Part of a small language model's weights: gated attention.
Each number is 50 + 12 x the weight over the matrix's rms, rounded and kept within 0 to 99. Layers, rows and columns count from 0.

# down: layer 11 MLP down (transposed), 2048x512, rms 0.0915, rows 1240-1266, columns 384-511
# up: layer 11 MLP up, 2048x512, rms 0.131, rows 1241-1267, columns 384-511
down1240:58 53 59 46 54 50 51 46 29 49 57 53 55 51 35 56 56 27 31 48 48 51 48 40 52 60 42 21 42 65 52 49 38 35 69 84 51 54 43 55 76 43 37 69 26 52 63 43 39 53 46 44 33 58 55 69 47 44 48 40 56 28 54 55 60 46 28 64 51 64 53 61 40 37 51 38 58 51 63 60 31 32 52 59 31 61 52 40 52 57 58 43 56 57 44 45 60 57 41 59 57 65 47 74 45 65 65 26 60 66 39 47 44 68 22 67 61 43 35 48 34 24 28 52 55 49 52 48
up1241:52 67 60 62 56 40 51 52 54 51 60 72 47 66 52 59 42 49 66 55 51 75 46 65 56 66 48 41 63 36 60 56 59 33 50 59 63 64 51 47 54 61 54 65 46 46 69 58 47 51 44 42 31 40 37 53 76 46 56 49 43 62 30 52 49 60 41 43 37 45 38 62 64 48 47 49 46 42 42 40 44 82 62 61 36 52 55 55 51 62 66 65 52 50 45 21 25 59 43 47 47 56 46 52 59 36 46 58 34 61 52 59 46 60 71 37 47 47 48 41 48 34 57 58 51 57 52 49
down1241:67 67 63 49 56 35 41 42 64 44 49 71 51 78 64 43 38 33 43 45 56 57 18 61 69 52 52 40 60 23 64 68 30 50 50 46 51 42 73 42 53 44 41 28 58 54 54 59 49 36 52 25 34 49 47 27 35 51 30 48 36 57 57 61 46 47 57 48 61 33 45 67 55 36 37 40 53 64 47 58 40 72 34 78 64 55 37 40 49 62 41 32 66 27 58 49 28 61 44 32 45 64 64 65 48 50 38 57 52 62 64 32 59 51 57 48 48 26 55 34 33 31 55 65 34 62 46 80
up1242:36 62 72 55 70 45 48 47 58 38 62 51 35 58 44 58 47 39 40 69 44 41 59 67 40 45 39 41 48 57 41 54 45 68 60 50 78 45 50 52 58 35 39 40 36 51 55 29 33 65 60 48 52 44 65 57 71 55 41 43 31 46 59 50 65 66 53 50 48 56 46 70 53 56 40 49 70 69 27 56 26 49 28 44 44 54 43 36 39 47 32 63 20 11 44 54 57 59 55 55 55 51 63 77 40 42 45 40 37 39 59 48 65 43 42 27 53 38 64 66 42 45 59 56 37 49 47 45
down1242:40 73 41 46 50 56 34 50 43 41 49 42 65 47 46 50 42 46 47 62 49 57 65 28 54 59 60 33 61 36 54 60 54 41 37 51 61 53 71 50 59 36 42 57 64 48 66 66 41 46 52 48 41 50 38 44 40 39 53 69 73 48 54 35 58 39 42 39 36 58 57 35 55 55 80 63 51 43 49 65 57 39 50 39 41 69 44 35 63 52 41 41 46 60 59 47 42 62 62 75 59 52 49 73 56 46 38 51 68 30 54 39 40 57 56 45 53 74 62 47 51 32 31 64 63 64 58 32
up1243:57 58 42 38 61 40 55 43 38 56 50 56 66 28 72 48 73 47 48 63 45 51 40 31 46 39 38 54 57 56 67 63 30 33 41 44 69 37 61 23 57 53 33 45 70 46 44 36 75 66 67 34 50 45 58 65 62 46 53 28 51 52 36 56 41 66 36 49 49 47 34 55 49 52 45 75 68 44 43 68 57 38 43 48 53 45 34 35 63 46 35 49 43 45 36 45 52 39 60 44 56 31 37 33 58 51 45 63 41 39 46 47 79 31 57 69 66 55 57 54 56 65 60 51 50 45 41 54
down1243:41 52 57 56 44 49 49 42 33 35 58 49 61 51 66 49 38 66 45 51 67 64 26 53 47 56 36 23 44 41 62 35 40 35 58 37 34 55 37 46 41 47 41 52 32 41 37 41 64 33 45 57 42 54 55 54 55 43 64 52 70 24 40 27 76 64 36 35 64 39 36 46 43 47 40 58 47 68 46 36 46 49 52 50 53 35 20 70 50 66 69 50 47 45 50 65 48 55 53 61 40 43 68 35 50 40 37 38 28 49 53 54 61 67 45 60 49 43 67 57 50 56 45 55 48 59 49 51
up1244:80 59 69 39 55 30 64 55 52 45 64 59 46 57 56 35 78 54 64 70 75 52 44 20 48 49 23 46 62 56 57 55 44 62 69 39 54 59 55 75 35 37 47 47 60 49 31 42 55 50 47 51 63 58 45 44 48 36 45 27 33 57 40 53 16 52 55 49 34 55 67 43 30 49 44 60 48 64 71 39 55 60 45 42 48 46 48 58 42 32 64 72 49 79 45 58 73 35 70 47 72 40 23 56 28 53 43 61 56 47 58 41 68 71 53 52 50 22 58 44 43 31 65 47 65 60 59 38
down1244:59 32 44 37 60 42 66 37 50 54 50 68 26 37 29 49 60 64 28 51 54 57 36 33 40 43 41 50 57 47 62 62 38 57 67 64 57 58 56 61 41 45 49 52 63 68 54 31 30 53 44 22 59 70 53 38 77 54 47 85 45 62 60 77 56 49 41 32 48 64 70 31 47 55 53 46 63 35 92 45 59 57 57 47 48 51 70 53 48 49 72 60 61 44 23 65 52 56 47 49 52 70 56 56 61 48 39 35 52 22 44 44 48 59 69 52 55 57 64 29 43 40 51 60 58 37 68 63
up1245:35 57 37 52 60 58 47 65 52 43 61 62 21 66 65 56 53 36 49 50 51 52 50 44 40 44 48 39 50 61 56 61 34 62 77 70 43 39 53 64 53 47 51 53 59 51 69 35 36 32 43 46 46 31 19 25 48 66 55 72 51 63 31 46 55 45 56 60 42 41 57 36 61 30 52 60 45 24 67 42 55 63 46 52 38 59 48 67 35 66 49 27 43 77 40 43 49 60 58 64 47 49 39 50 55 52 34 77 49 55 57 26 37 49 52 45 50 34 36 59 23 57 47 51 47 36 36 46
down1245:68 75 53 73 41 41 58 52 43 38 45 51 34 59 70 77 39 61 49 52 53 59 34 64 64 51 45 46 63 46 46 49 46 54 37 62 20 32 48 35 41 27 50 65 33 35 52 41 35 18 42 45 39 56 40 21 46 68 74 38 43 78 69 52 50 44 50 58 58 60 41 52 23 47 58 60 47 46 63 52 64 31 68 53 41 47 41 43 50 35 64 23 31 43 46 65 39 75 38 66 59 36 34 63 39 55 48 69 47 69 63 57 47 59 60 58 55 29 46 60 50 50 50 73 50 38 62 34
up1246:63 45 61 22 65 33 66 63 28 44 39 55 74 43 43 32 57 40 65 54 51 67 66 39 38 61 37 53 64 64 60 45 56 45 56 59 69 45 43 44 62 43 50 40 43 54 58 50 65 36 47 53 41 73 58 40 65 31 57 66 48 61 67 42 65 55 47 59 46 40 46 60 36 47 20 52 63 27 46 42 49 65 48 55 35 36 43 32 51 44 64 48 42 54 72 67 55 69 61 45 47 55 51 35 31 71 50 42 46 37 70 45 36 62 64 33 53 78 57 54 60 83 61 47 41 53 48 47
down1246:57 51 75 38 56 37 63 51 59 49 50 63 62 51 69 36 69 45 45 54 50 34 51 51 51 63 47 59 22 44 57 32 58 54 56 56 47 51 53 34 43 70 47 52 65 62 67 38 56 57 27 66 56 54 52 60 53 49 76 38 48 38 52 40 62 42 35 44 68 45 34 60 45 38 38 63 26 61 85 52 49 52 62 39 35 53 25 27 53 41 71 59 39 53 47 32 52 47 53 62 49 48 33 48 44 51 24 62 62 60 65 59 32 56 57 30 46 53 47 46 61 63 62 49 37 71 56 45
up1247:57 39 40 74 46 60 46 46 48 66 49 49 50 54 67 53 38 70 57 35 51 38 40 61 58 43 30 47 44 49 50 28 34 52 65 36 44 46 36 48 41 33 47 55 74 58 33 62 33 62 68 64 65 52 43 38 56 30 60 44 36 37 56 42 31 39 61 45 33 42 38 59 45 28 47 51 64 47 55 26 40 48 50 41 64 48 62 50 76 59 57 56 44 31 40 25 45 40 57 52 43 42 37 41 40 64 55 51 54 49 51 49 56 60 59 80 62 41 52 31 60 37 50 66 42 36 46 49
down1247:63 42 44 68 61 48 54 48 35 60 41 62 40 49 45 33 41 64 53 73 25 53 29 54 51 56 50 63 62 51 41 53 80 52 64 29 39 55 46 73 41 45 49 59 58 45 43 51 45 46 43 40 53 36 38 54 54 48 55 74 37 48 54 57 60 57 66 69 50 61 49 59 55 57 39 47 62 30 57 67 39 50 42 52 55 65 72 52 49 60 66 50 49 32 30 49 41 84 48 56 36 47 51 66 42 62 54 36 42 43 51 47 25 54 51 66 39 72 59 44 43 48 48 53 59 60 62 57
up1248:65 54 40 59 63 55 62 48 35 41 63 53 42 59 31 44 95 46 37 56 49 59 56 63 72 38 39 68 55 32 56 60 35 36 47 32 76 51 52 49 61 30 62 56 45 28 49 53 57 53 48 46 62 65 57 52 46 30 55 46 39 46 80 41 40 42 61 55 48 47 55 61 35 39 44 42 80 60 75 53 50 46 64 21 43 63 55 61 62 29 57 57 44 29 54 75 42 58 34 37 45 51 42 54 58 51 51 58 42 36 42 39 62 36 60 24 44 51 45 41 49 62 62 72 76 48 57 87
down1248:53 57 37 70 38 61 30 45 48 62 43 56 37 48 55 44 34 62 58 44 41 37 35 64 55 40 56 52 42 56 38 74 62 57 58 50 34 68 52 42 67 45 47 27 65 62 56 40 61 50 46 30 65 68 48 60 39 38 82 46 39 30 56 49 34 33 38 55 50 31 54 79 44 53 61 56 53 53 53 51 43 48 48 55 54 67 43 57 45 68 53 51 55 55 43 48 51 36 51 64 44 62 58 39 45 44 24 55 51 52 36 43 54 40 53 35 56 56 40 45 50 48 45 43 48 50 60 50
up1249:47 61 33 36 60 63 56 26 30 47 44 43 67 39 37 49 54 57 48 51 64 69 55 70 56 39 65 52 54 47 36 57 37 40 52 51 46 48 32 74 57 39 55 47 54 57 58 61 52 58 42 59 67 38 48 46 65 65 67 38 55 48 59 63 36 58 27 55 68 46 35 42 48 57 65 39 44 47 50 50 31 59 40 50 35 55 37 46 43 63 51 53 55 51 50 43 50 48 45 65 73 39 52 35 37 74 50 61 42 44 54 66 47 72 54 42 71 56 35 51 54 64 72 56 49 56 44 40
down1249:35 48 51 36 43 59 38 42 40 63 59 59 49 49 40 32 49 57 59 53 49 50 45 48 60 50 62 49 63 12 54 44 55 34 68 45 52 52 46 47 62 58 28 46 60 31 44 82 52 47 58 26 54 50 51 52 65 53 63 41 44 36 50 52 36 40 47 57 42 68 40 63 53 47 49 60 17 49 72 53 32 45 45 62 47 42 64 67 64 55 65 51 42 54 60 37 79 50 48 48 44 76 67 53 58 52 50 45 61 57 41 49 42 53 53 53 57 39 54 53 50 56 57 46 56 36 48 63
up1250:66 56 48 64 60 37 55 35 29 46 54 31 48 47 29 60 38 44 62 61 57 25 63 37 56 39 41 61 57 44 23 64 43 59 58 30 53 59 55 48 56 47 53 46 53 44 55 82 47 43 46 37 74 46 34 47 68 78 42 53 43 51 70 42 69 36 28 36 44 44 32 52 54 43 62 63 58 74 63 55 40 68 37 21 27 42 59 55 41 46 51 74 80 62 29 39 25 41 35 54 60 42 50 35 50 45 63 46 35 60 42 57 47 45 66 46 56 41 52 43 49 30 65 43 29 25 42 37
down1250:64 46 43 42 52 80 58 41 33 46 62 61 46 17 60 41 39 57 50 75 47 56 46 71 43 36 50 53 47 48 47 29 42 44 53 41 31 33 58 58 72 49 50 54 64 63 46 68 52 47 47 73 58 42 47 54 63 50 42 20 60 60 47 60 60 19 43 66 43 48 64 51 50 45 65 59 43 55 57 44 37 57 59 37 24 49 53 36 58 48 54 51 64 48 38 33 52 49 58 55 52 48 50 58 54 46 61 45 54 56 50 49 58 36 62 32 46 56 43 54 65 37 56 50 61 46 52 48
up1251:28 25 57 41 61 40 62 46 49 51 30 38 66 68 35 52 55 43 60 63 67 42 53 65 47 38 62 52 54 41 68 63 51 74 55 36 43 48 50 49 62 59 17 66 43 40 30 46 51 35 58 46 40 61 72 51 66 44 42 50 27 50 46 56 41 58 48 60 58 67 60 53 49 30 45 44 43 51 58 56 43 40 43 55 53 51 43 57 34 34 50 51 66 56 48 46 53 54 66 65 37 45 37 34 34 34 59 49 39 50 64 54 60 69 51 40 43 53 55 56 37 56 53 35 40 66 35 39
down1251:28 34 37 52 47 64 75 51 63 65 55 48 65 73 53 49 51 39 45 44 27 45 48 59 40 74 75 42 24 65 57 61 50 49 73 28 35 57 49 45 61 63 58 51 68 52 56 43 50 69 52 63 59 31 43 57 35 59 33 35 53 55 37 48 65 48 39 49 61 45 55 42 69 47 55 47 59 56 60 67 58 48 53 42 39 77 59 41 60 43 55 53 47 27 64 44 39 54 45 43 39 48 56 45 44 58 28 53 61 45 60 46 82 39 55 38 38 50 48 52 70 48 41 42 68 46 63 42
up1252:66 38 66 44 46 53 45 57 55 42 65 44 44 53 58 28 63 64 52 81 67 67 29 71 68 51 55 62 55 61 15 58 44 54 58 36 66 60 65 45 42 18 56 60 56 48 49 62 21 68 64 60 57 62 48 38 30 48 55 48 41 53 75 45 50 33 46 51 38 60 62 42 47 37 43 27 92 66 54 54 61 32 55 63 50 51 65 44 51 56 67 58 42 38 59 39 28 47 70 49 46 36 53 49 46 37 74 61 59 57 49 50 53 58 58 40 46 52 45 44 44 55 43 61 44 53 44 27
down1252:70 47 54 61 49 51 56 72 53 35 38 50 51 55 28 71 50 47 41 57 40 48 32 56 57 38 28 39 64 30 36 45 41 52 64 57 62 59 32 45 41 46 63 45 62 50 41 61 20 58 58 62 63 53 56 58 55 52 45 43 39 38 72 69 63 36 65 40 47 65 66 51 43 49 49 56 83 30 43 53 62 61 65 38 45 43 66 48 39 77 64 45 56 54 52 27 41 52 58 46 58 57 40 45 36 48 42 59 45 57 53 33 57 55 65 38 38 34 54 35 47 54 43 66 59 45 63 39
up1253:47 49 46 52 30 32 52 63 35 50 27 47 50 48 47 53 43 52 61 32 52 53 40 53 56 58 64 66 42 44 46 48 49 48 43 38 48 47 58 40 41 54 47 50 50 42 62 32 31 43 42 42 53 57 70 49 37 63 63 42 67 41 32 57 42 46 40 35 38 41 73 65 31 46 53 52 40 59 49 61 67 60 46 57 71 29 58 52 36 46 44 40 52 60 63 60 55 47 48 46 54 52 65 69 44 56 66 67 55 50 53 34 58 62 53 48 30 59 39 69 53 81 59 51 34 59 49 29
down1253:52 42 61 75 34 59 46 61 55 39 44 61 54 62 55 52 70 49 53 50 41 51 40 56 46 51 55 62 62 51 39 83 24 55 56 53 28 49 66 47 61 53 29 42 37 70 62 26 38 56 58 61 68 46 55 52 54 41 52 51 43 54 51 35 27 52 56 57 63 67 35 49 48 39 29 65 41 64 56 64 51 59 51 38 69 35 48 71 44 51 62 44 46 72 52 62 37 60 36 59 36 44 39 62 64 65 59 47 47 54 54 57 41 84 55 59 52 49 48 55 48 51 68 42 36 52 55 53
up1254:48 31 47 39 39 51 70 36 64 21 44 65 55 22 65 67 60 53 63 44 30 34 69 53 30 35 22 55 39 44 59 56 48 20 47 61 65 69 30 50 46 41 41 49 52 51 34 45 28 50 32 55 45 70 56 63 37 37 20 59 48 30 30 56 26 60 42 56 38 42 49 26 47 43 40 49 31 23 63 54 31 44 50 66 56 36 45 56 47 63 53 41 35 49 71 64 61 32 51 48 50 52 42 43 41 26 46 53 73 60 40 59 65 42 63 40 60 65 51 56 43 43 42 62 49 59 55 51
down1254:46 58 75 49 40 68 38 61 48 40 44 34 65 39 76 51 41 59 39 42 53 41 44 56 20 41 38 45 39 66 47 50 68 42 45 31 43 58 42 59 39 43 29 50 43 51 63 37 40 60 53 58 56 60 41 71 48 35 53 61 58 33 27 42 70 66 52 49 43 56 59 28 52 47 78 43 71 55 68 45 56 39 33 52 51 62 58 41 38 78 29 32 28 45 41 31 39 48 47 43 57 45 52 56 65 36 64 58 48 39 63 45 53 46 58 68 56 51 31 52 33 57 55 57 53 40 50 51
up1255:53 32 45 31 57 58 39 50 46 32 77 29 58 39 54 39 30 43 48 58 48 41 47 51 44 53 80 43 56 48 53 44 57 45 37 74 47 49 65 42 53 64 42 61 55 33 55 48 70 75 49 68 49 46 44 72 69 43 42 41 61 47 53 46 57 57 64 53 28 64 38 53 43 42 31 48 54 38 36 57 46 23 39 50 52 56 62 49 48 54 51 41 62 31 26 40 55 55 53 42 58 64 60 55 59 48 47 69 61 63 44 33 67 45 41 56 54 57 51 40 70 35 47 74 44 42 39 35
down1255:77 35 51 27 49 47 57 45 56 40 53 48 55 41 42 42 46 49 42 41 68 42 55 60 74 79 52 53 56 28 51 52 39 63 30 37 65 52 43 36 73 23 34 53 57 32 58 61 55 64 49 49 42 57 45 62 42 61 57 55 62 46 67 34 51 63 49 46 45 61 43 45 57 44 42 37 30 78 66 51 38 39 63 58 63 69 36 33 36 48 63 44 43 60 56 40 57 32 55 62 56 65 24 60 50 45 28 69 45 54 44 36 33 44 43 40 38 50 53 50 41 69 35 50 52 80 65 25
up1256:19 39 32 33 54 42 40 44 50 45 45 29 41 49 49 51 52 58 46 38 40 37 53 57 55 59 54 64 66 53 56 45 37 48 54 44 58 64 79 35 63 29 48 44 37 56 44 65 59 53 66 50 48 54 47 35 49 31 48 49 33 68 52 59 51 60 31 52 61 61 47 39 41 50 72 54 64 40 33 50 51 50 32 34 65 42 39 81 57 64 49 54 36 70 36 46 36 59 56 46 39 37 48 57 47 51 57 52 36 64 26 47 26 37 55 46 47 48 60 82 48 44 40 48 48 66 64 38
down1256:61 46 48 33 62 58 43 49 65 72 62 34 52 37 46 46 45 36 58 61 36 60 49 80 46 36 50 45 46 40 67 35 18 49 58 42 62 41 40 71 41 29 36 55 39 54 54 64 64 60 57 75 50 59 42 68 59 46 40 25 48 51 36 59 51 55 40 64 81 50 53 60 35 54 53 58 59 27 52 33 52 32 30 40 51 56 62 43 71 46 61 49 61 56 54 36 52 51 48 66 37 47 66 44 53 60 62 44 53 78 75 32 31 50 46 51 40 73 62 30 34 61 52 67 67 31 50 46
up1257:30 49 53 59 45 50 51 60 58 41 20 65 65 72 61 46 33 79 51 50 64 47 67 55 67 47 43 45 60 53 42 39 58 38 53 47 54 54 55 26 57 45 56 27 35 66 41 41 42 62 54 42 68 58 52 44 34 40 54 43 42 54 40 30 68 54 51 31 37 64 48 39 56 62 50 63 47 59 48 59 55 35 48 48 52 38 51 51 55 46 44 43 41 49 45 48 56 44 48 35 43 42 45 37 52 57 51 55 30 25 44 31 56 20 58 60 33 71 57 55 44 49 66 61 64 55 42 53
down1257:44 45 38 30 40 41 50 60 43 34 70 65 54 57 56 50 59 54 48 49 22 55 52 20 80 40 62 51 24 69 50 33 57 42 54 40 59 40 63 26 46 51 45 48 77 52 51 43 50 54 53 65 39 53 62 31 52 42 34 58 51 54 63 42 34 51 43 41 55 37 60 64 63 75 66 72 37 36 60 61 42 29 35 28 58 64 50 56 33 76 40 39 54 65 50 59 60 54 62 25 64 46 52 52 63 50 56 46 51 58 60 53 43 66 54 43 39 45 26 55 48 35 63 61 38 46 69 46
up1258:57 49 43 64 53 18 45 43 42 65 69 40 53 37 43 59 36 53 38 38 55 63 56 62 44 63 56 46 32 40 54 50 33 70 47 33 36 39 66 55 51 61 48 45 60 46 40 17 64 50 64 20 55 59 56 49 40 72 36 30 24 49 26 60 48 46 54 49 36 29 34 38 36 38 44 48 60 69 34 55 65 65 41 65 58 48 21 62 48 34 50 52 34 50 22 66 51 58 62 40 49 48 41 65 86 50 73 56 53 78 57 40 45 42 36 50 50 75 40 63 51 62 44 44 67 51 36 52
down1258:56 47 67 48 47 35 34 67 39 62 45 54 55 49 52 49 46 45 45 39 52 57 46 64 42 65 47 31 59 57 51 37 50 62 68 52 44 57 44 45 54 45 34 71 56 53 46 43 41 44 31 57 54 54 60 73 59 41 74 35 69 43 58 56 33 32 58 54 67 36 41 72 19 47 57 56 55 53 51 53 56 52 40 41 37 56 47 50 62 55 36 30 58 38 67 50 39 53 37 50 58 71 33 44 51 48 52 59 54 49 46 27 41 69 48 50 49 47 69 57 49 63 27 32 37 41 46 54
up1259:36 53 35 65 37 50 42 60 43 61 36 56 29 60 47 48 25 54 67 65 42 73 40 34 57 73 68 71 48 53 30 48 43 58 20 52 47 28 48 17 26 65 28 59 78 26 72 50 57 61 69 57 62 73 57 35 38 54 51 38 66 58 48 18 51 66 35 57 33 44 55 35 57 21 42 77 45 49 66 60 63 45 44 67 36 52 48 50 42 58 36 59 32 50 49 45 52 44 53 55 72 55 61 51 66 57 60 40 77 36 54 51 58 43 36 39 71 66 58 63 55 31 48 63 44 67 32 47
down1259:42 42 58 69 48 49 54 47 50 62 58 47 47 57 58 57 57 53 68 64 52 63 44 32 53 30 61 48 23 05 57 45 50 68 32 54 81 59 29 45 44 86 40 44 63 68 63 38 73 49 58 62 58 51 39 39 67 42 29 60 70 65 41 38 48 49 24 38 68 43 62 59 43 18 50 48 50 51 53 39 44 53 30 43 54 37 53 46 40 21 66 63 48 58 36 61 52 67 44 52 53 43 49 45 57 52 59 66 46 50 47 41 52 37 56 38 59 53 65 69 47 36 55 47 45 33 47 42
up1260:74 22 51 27 51 51 48 36 57 51 50 41 46 65 78 43 66 70 59 55 39 43 54 55 61 51 64 59 34 56 46 68 30 44 34 40 57 78 37 19 39 45 45 64 51 65 54 59 66 54 39 54 44 52 71 56 67 33 45 64 54 28 49 40 39 58 27 24 60 54 62 54 51 47 35 58 47 48 45 43 64 25 59 61 47 46 24 60 88 54 54 79 37 59 49 52 69 42 66 42 58 44 57 34 47 56 58 48 28 54 56 46 51 67 49 49 45 60 44 69 46 46 66 59 67 44 63 43
down1260:51 61 55 45 45 51 48 52 60 40 38 57 53 71 58 60 68 21 51 42 55 56 33 44 44 61 46 48 43 45 41 34 63 36 35 36 46 54 03 65 45 52 44 58 67 60 56 40 37 48 55 58 41 40 63 48 57 42 42 58 61 68 65 49 36 59 46 45 33 30 53 49 36 40 55 57 46 44 55 61 29 62 37 39 48 50 68 58 72 40 53 80 54 34 45 41 60 53 54 42 56 39 72 51 41 29 64 38 43 52 55 49 49 68 58 34 54 47 42 62 65 69 61 44 71 48 57 54
up1261:44 64 50 53 64 35 55 44 45 55 49 42 58 78 30 55 30 60 41 36 38 43 51 44 63 65 31 47 18 34 47 35 34 58 51 58 64 62 51 38 37 61 59 55 49 44 29 55 29 46 59 44 63 48 55 66 58 39 65 44 38 42 40 49 56 36 62 31 47 54 58 53 71 59 34 64 65 63 33 52 46 63 48 38 58 39 33 46 56 47 30 51 15 41 37 66 55 42 57 60 66 58 36 59 50 62 46 51 47 47 70 59 59 64 46 69 54 28 52 39 52 50 46 54 27 35 41 48
down1261:33 49 64 55 74 59 46 52 68 35 55 45 53 49 59 49 80 36 67 25 61 62 54 53 41 44 64 38 53 46 55 55 56 71 34 41 46 50 57 32 59 64 67 43 54 60 57 39 54 66 50 51 51 39 31 44 58 39 33 42 52 66 67 49 53 66 46 65 28 46 47 45 38 40 47 47 30 52 49 70 62 53 50 55 54 33 41 40 42 53 38 38 58 50 39 38 44 53 66 53 58 50 63 51 50 46 40 58 20 50 54 51 61 43 50 75 67 57 45 49 41 56 40 40 52 73 57 58
up1262:67 60 46 33 48 35 44 44 68 51 28 66 37 33 31 56 37 63 42 30 70 59 70 46 37 54 35 45 58 65 42 34 77 64 36 63 54 48 56 50 72 45 32 50 46 42 67 56 57 39 46 26 49 54 63 58 53 74 35 36 57 46 46 53 54 71 51 64 56 44 50 54 52 57 47 47 63 58 51 60 47 56 70 43 48 05 46 41 62 26 38 44 36 49 45 45 63 65 36 52 53 57 42 56 68 31 47 59 55 66 48 52 41 45 41 69 52 27 54 75 51 49 67 54 47 57 47 37
down1262:39 43 48 59 38 38 42 49 48 55 51 60 45 57 56 69 54 73 38 30 36 48 50 59 75 45 51 45 39 36 45 59 79 58 79 50 39 62 46 56 57 41 35 46 34 50 57 54 52 58 57 65 34 32 78 46 53 54 36 55 33 53 49 57 58 41 69 34 57 45 49 38 52 36 87 34 65 35 36 56 48 62 48 65 36 61 33 61 44 47 31 52 47 40 36 50 58 49 51 61 60 38 57 41 64 49 48 47 42 43 64 26 45 63 59 52 43 61 27 54 46 52 52 50 57 53 78 60
up1263:43 37 46 49 48 42 45 50 60 60 44 33 54 46 51 44 53 42 31 61 61 56 49 53 38 40 33 57 55 43 43 45 73 48 58 46 73 37 74 60 43 52 48 52 41 50 53 59 58 31 61 53 48 70 40 51 58 49 48 63 46 46 50 42 63 52 56 42 63 49 65 48 53 43 55 37 59 55 51 43 39 39 56 70 45 54 75 53 51 42 38 68 61 69 40 36 67 41 63 41 51 39 54 53 18 62 62 45 56 44 43 77 53 63 47 69 64 62 27 35 41 54 48 64 55 40 60 49
down1263:43 53 55 40 28 51 53 46 60 50 63 40 64 57 54 50 51 67 55 60 47 52 38 47 44 55 53 56 77 52 50 54 54 68 32 47 47 38 73 46 62 41 43 55 43 42 82 38 48 65 62 58 52 32 39 30 57 41 49 42 41 43 72 46 64 59 56 55 44 39 27 64 27 53 83 40 34 62 56 44 59 53 55 43 77 34 52 66 66 46 32 42 64 46 43 47 40 51 62 53 48 41 37 64 49 52 39 45 48 65 57 56 66 54 78 41 32 36 46 39 48 69 46 36 44 62 60 54
up1264:58 61 55 49 47 62 32 38 50 40 30 47 50 52 35 48 67 41 63 52 49 41 46 71 54 49 53 49 53 37 68 40 40 41 38 85 68 32 43 55 68 60 63 45 52 48 47 75 45 79 55 58 48 58 38 64 64 94 65 73 51 35 58 43 61 47 44 53 48 47 56 41 70 53 52 63 81 27 60 68 63 46 46 42 56 46 38 59 62 53 64 61 59 54 57 54 46 57 69 65 60 53 51 53 52 53 54 61 38 35 29 51 44 46 38 64 47 72 58 57 49 43 59 42 74 43 38 67
down1264:55 42 53 35 44 29 67 43 50 65 56 49 35 60 70 52 43 60 50 43 35 22 54 56 82 38 87 67 35 46 63 72 34 67 62 56 54 28 47 27 44 95 64 35 53 60 35 36 67 74 54 63 35 51 56 40 72 35 36 45 58 72 49 52 46 33 27 74 53 53 40 61 53 58 44 51 45 58 61 47 36 42 40 63 61 47 55 65 73 58 47 51 49 39 48 16 42 53 64 56 48 38 55 51 64 40 51 60 48 35 50 55 37 64 35 46 47 54 53 39 38 46 37 47 47 62 55 28
up1265:59 44 44 50 50 80 34 30 47 52 63 63 55 50 70 35 71 55 65 71 45 54 53 49 52 25 42 63 58 60 38 51 33 49 36 51 53 38 59 70 70 49 80 45 56 57 20 39 49 55 45 53 56 65 47 62 43 59 42 34 53 56 43 34 33 63 62 30 67 48 58 34 55 65 39 58 54 28 45 40 45 65 53 54 55 44 37 50 21 61 38 48 41 50 49 50 47 62 38 65 71 61 56 29 58 65 48 55 54 37 54 71 57 52 50 47 42 25 54 67 50 65 47 35 42 50 49 54
down1265:41 23 53 74 51 58 38 68 38 50 40 48 62 44 49 57 23 47 73 48 52 51 39 26 60 68 48 41 62 41 65 58 57 46 53 42 52 43 65 54 60 53 45 69 43 52 37 54 80 35 51 48 47 52 65 55 66 56 33 62 39 48 45 43 68 50 55 45 54 45 43 74 42 41 39 45 49 65 59 45 52 34 30 54 23 39 57 52 53 40 54 58 36 52 55 39 51 56 58 55 45 38 47 61 54 53 41 31 47 44 57 59 27 52 58 45 46 26 32 37 43 69 60 55 53 50 59 41
up1266:27 33 66 56 66 43 56 52 67 47 35 55 46 60 45 59 47 51 45 29 62 39 55 59 51 21 51 54 52 52 32 42 50 55 80 58 37 36 42 45 39 48 69 39 42 63 36 36 37 58 52 65 39 48 31 35 27 55 43 51 33 60 36 47 37 41 47 58 61 73 65 56 54 70 43 49 60 37 55 56 63 60 40 39 64 35 52 67 48 35 34 53 38 55 59 59 39 59 63 32 54 46 37 57 57 46 65 28 59 51 28 56 47 54 31 46 27 30 57 48 41 56 74 52 61 69 57 54
down1266:54 53 63 39 31 53 38 40 30 46 40 60 30 58 30 20 51 56 40 32 51 40 51 43 47 35 53 54 35 33 55 34 55 64 45 33 60 51 63 71 29 55 32 55 36 56 72 24 39 51 49 45 23 41 48 50 40 56 39 47 31 43 59 51 59 28 34 70 56 51 41 32 29 70 33 49 44 54 48 51 72 72 34 48 34 53 48 67 42 42 53 35 63 55 62 63 52 40 63 39 37 49 47 40 51 65 50 40 59 39 41 45 48 43 47 59 44 52 53 63 38 71 39 35 26 62 31 85
up1267:52 44 51 59 24 42 74 46 44 59 48 41 52 47 52 62 49 31 43 57 49 53 44 42 35 37 30 52 40 53 61 61 50 32 62 44 52 37 52 60 44 52 49 40 49 22 39 58 54 59 43 56 40 58 63 54 67 43 57 45 50 46 45 52 50 56 65 40 45 51 47 60 44 59 58 52 47 36 51 48 52 58 56 46 56 54 61 37 41 53 39 41 20 52 66 46 55 72 31 58 70 53 30 66 52 43 57 25 55 50 44 31 67 28 38 74 36 38 57 55 38 33 53 64 60 26 37 30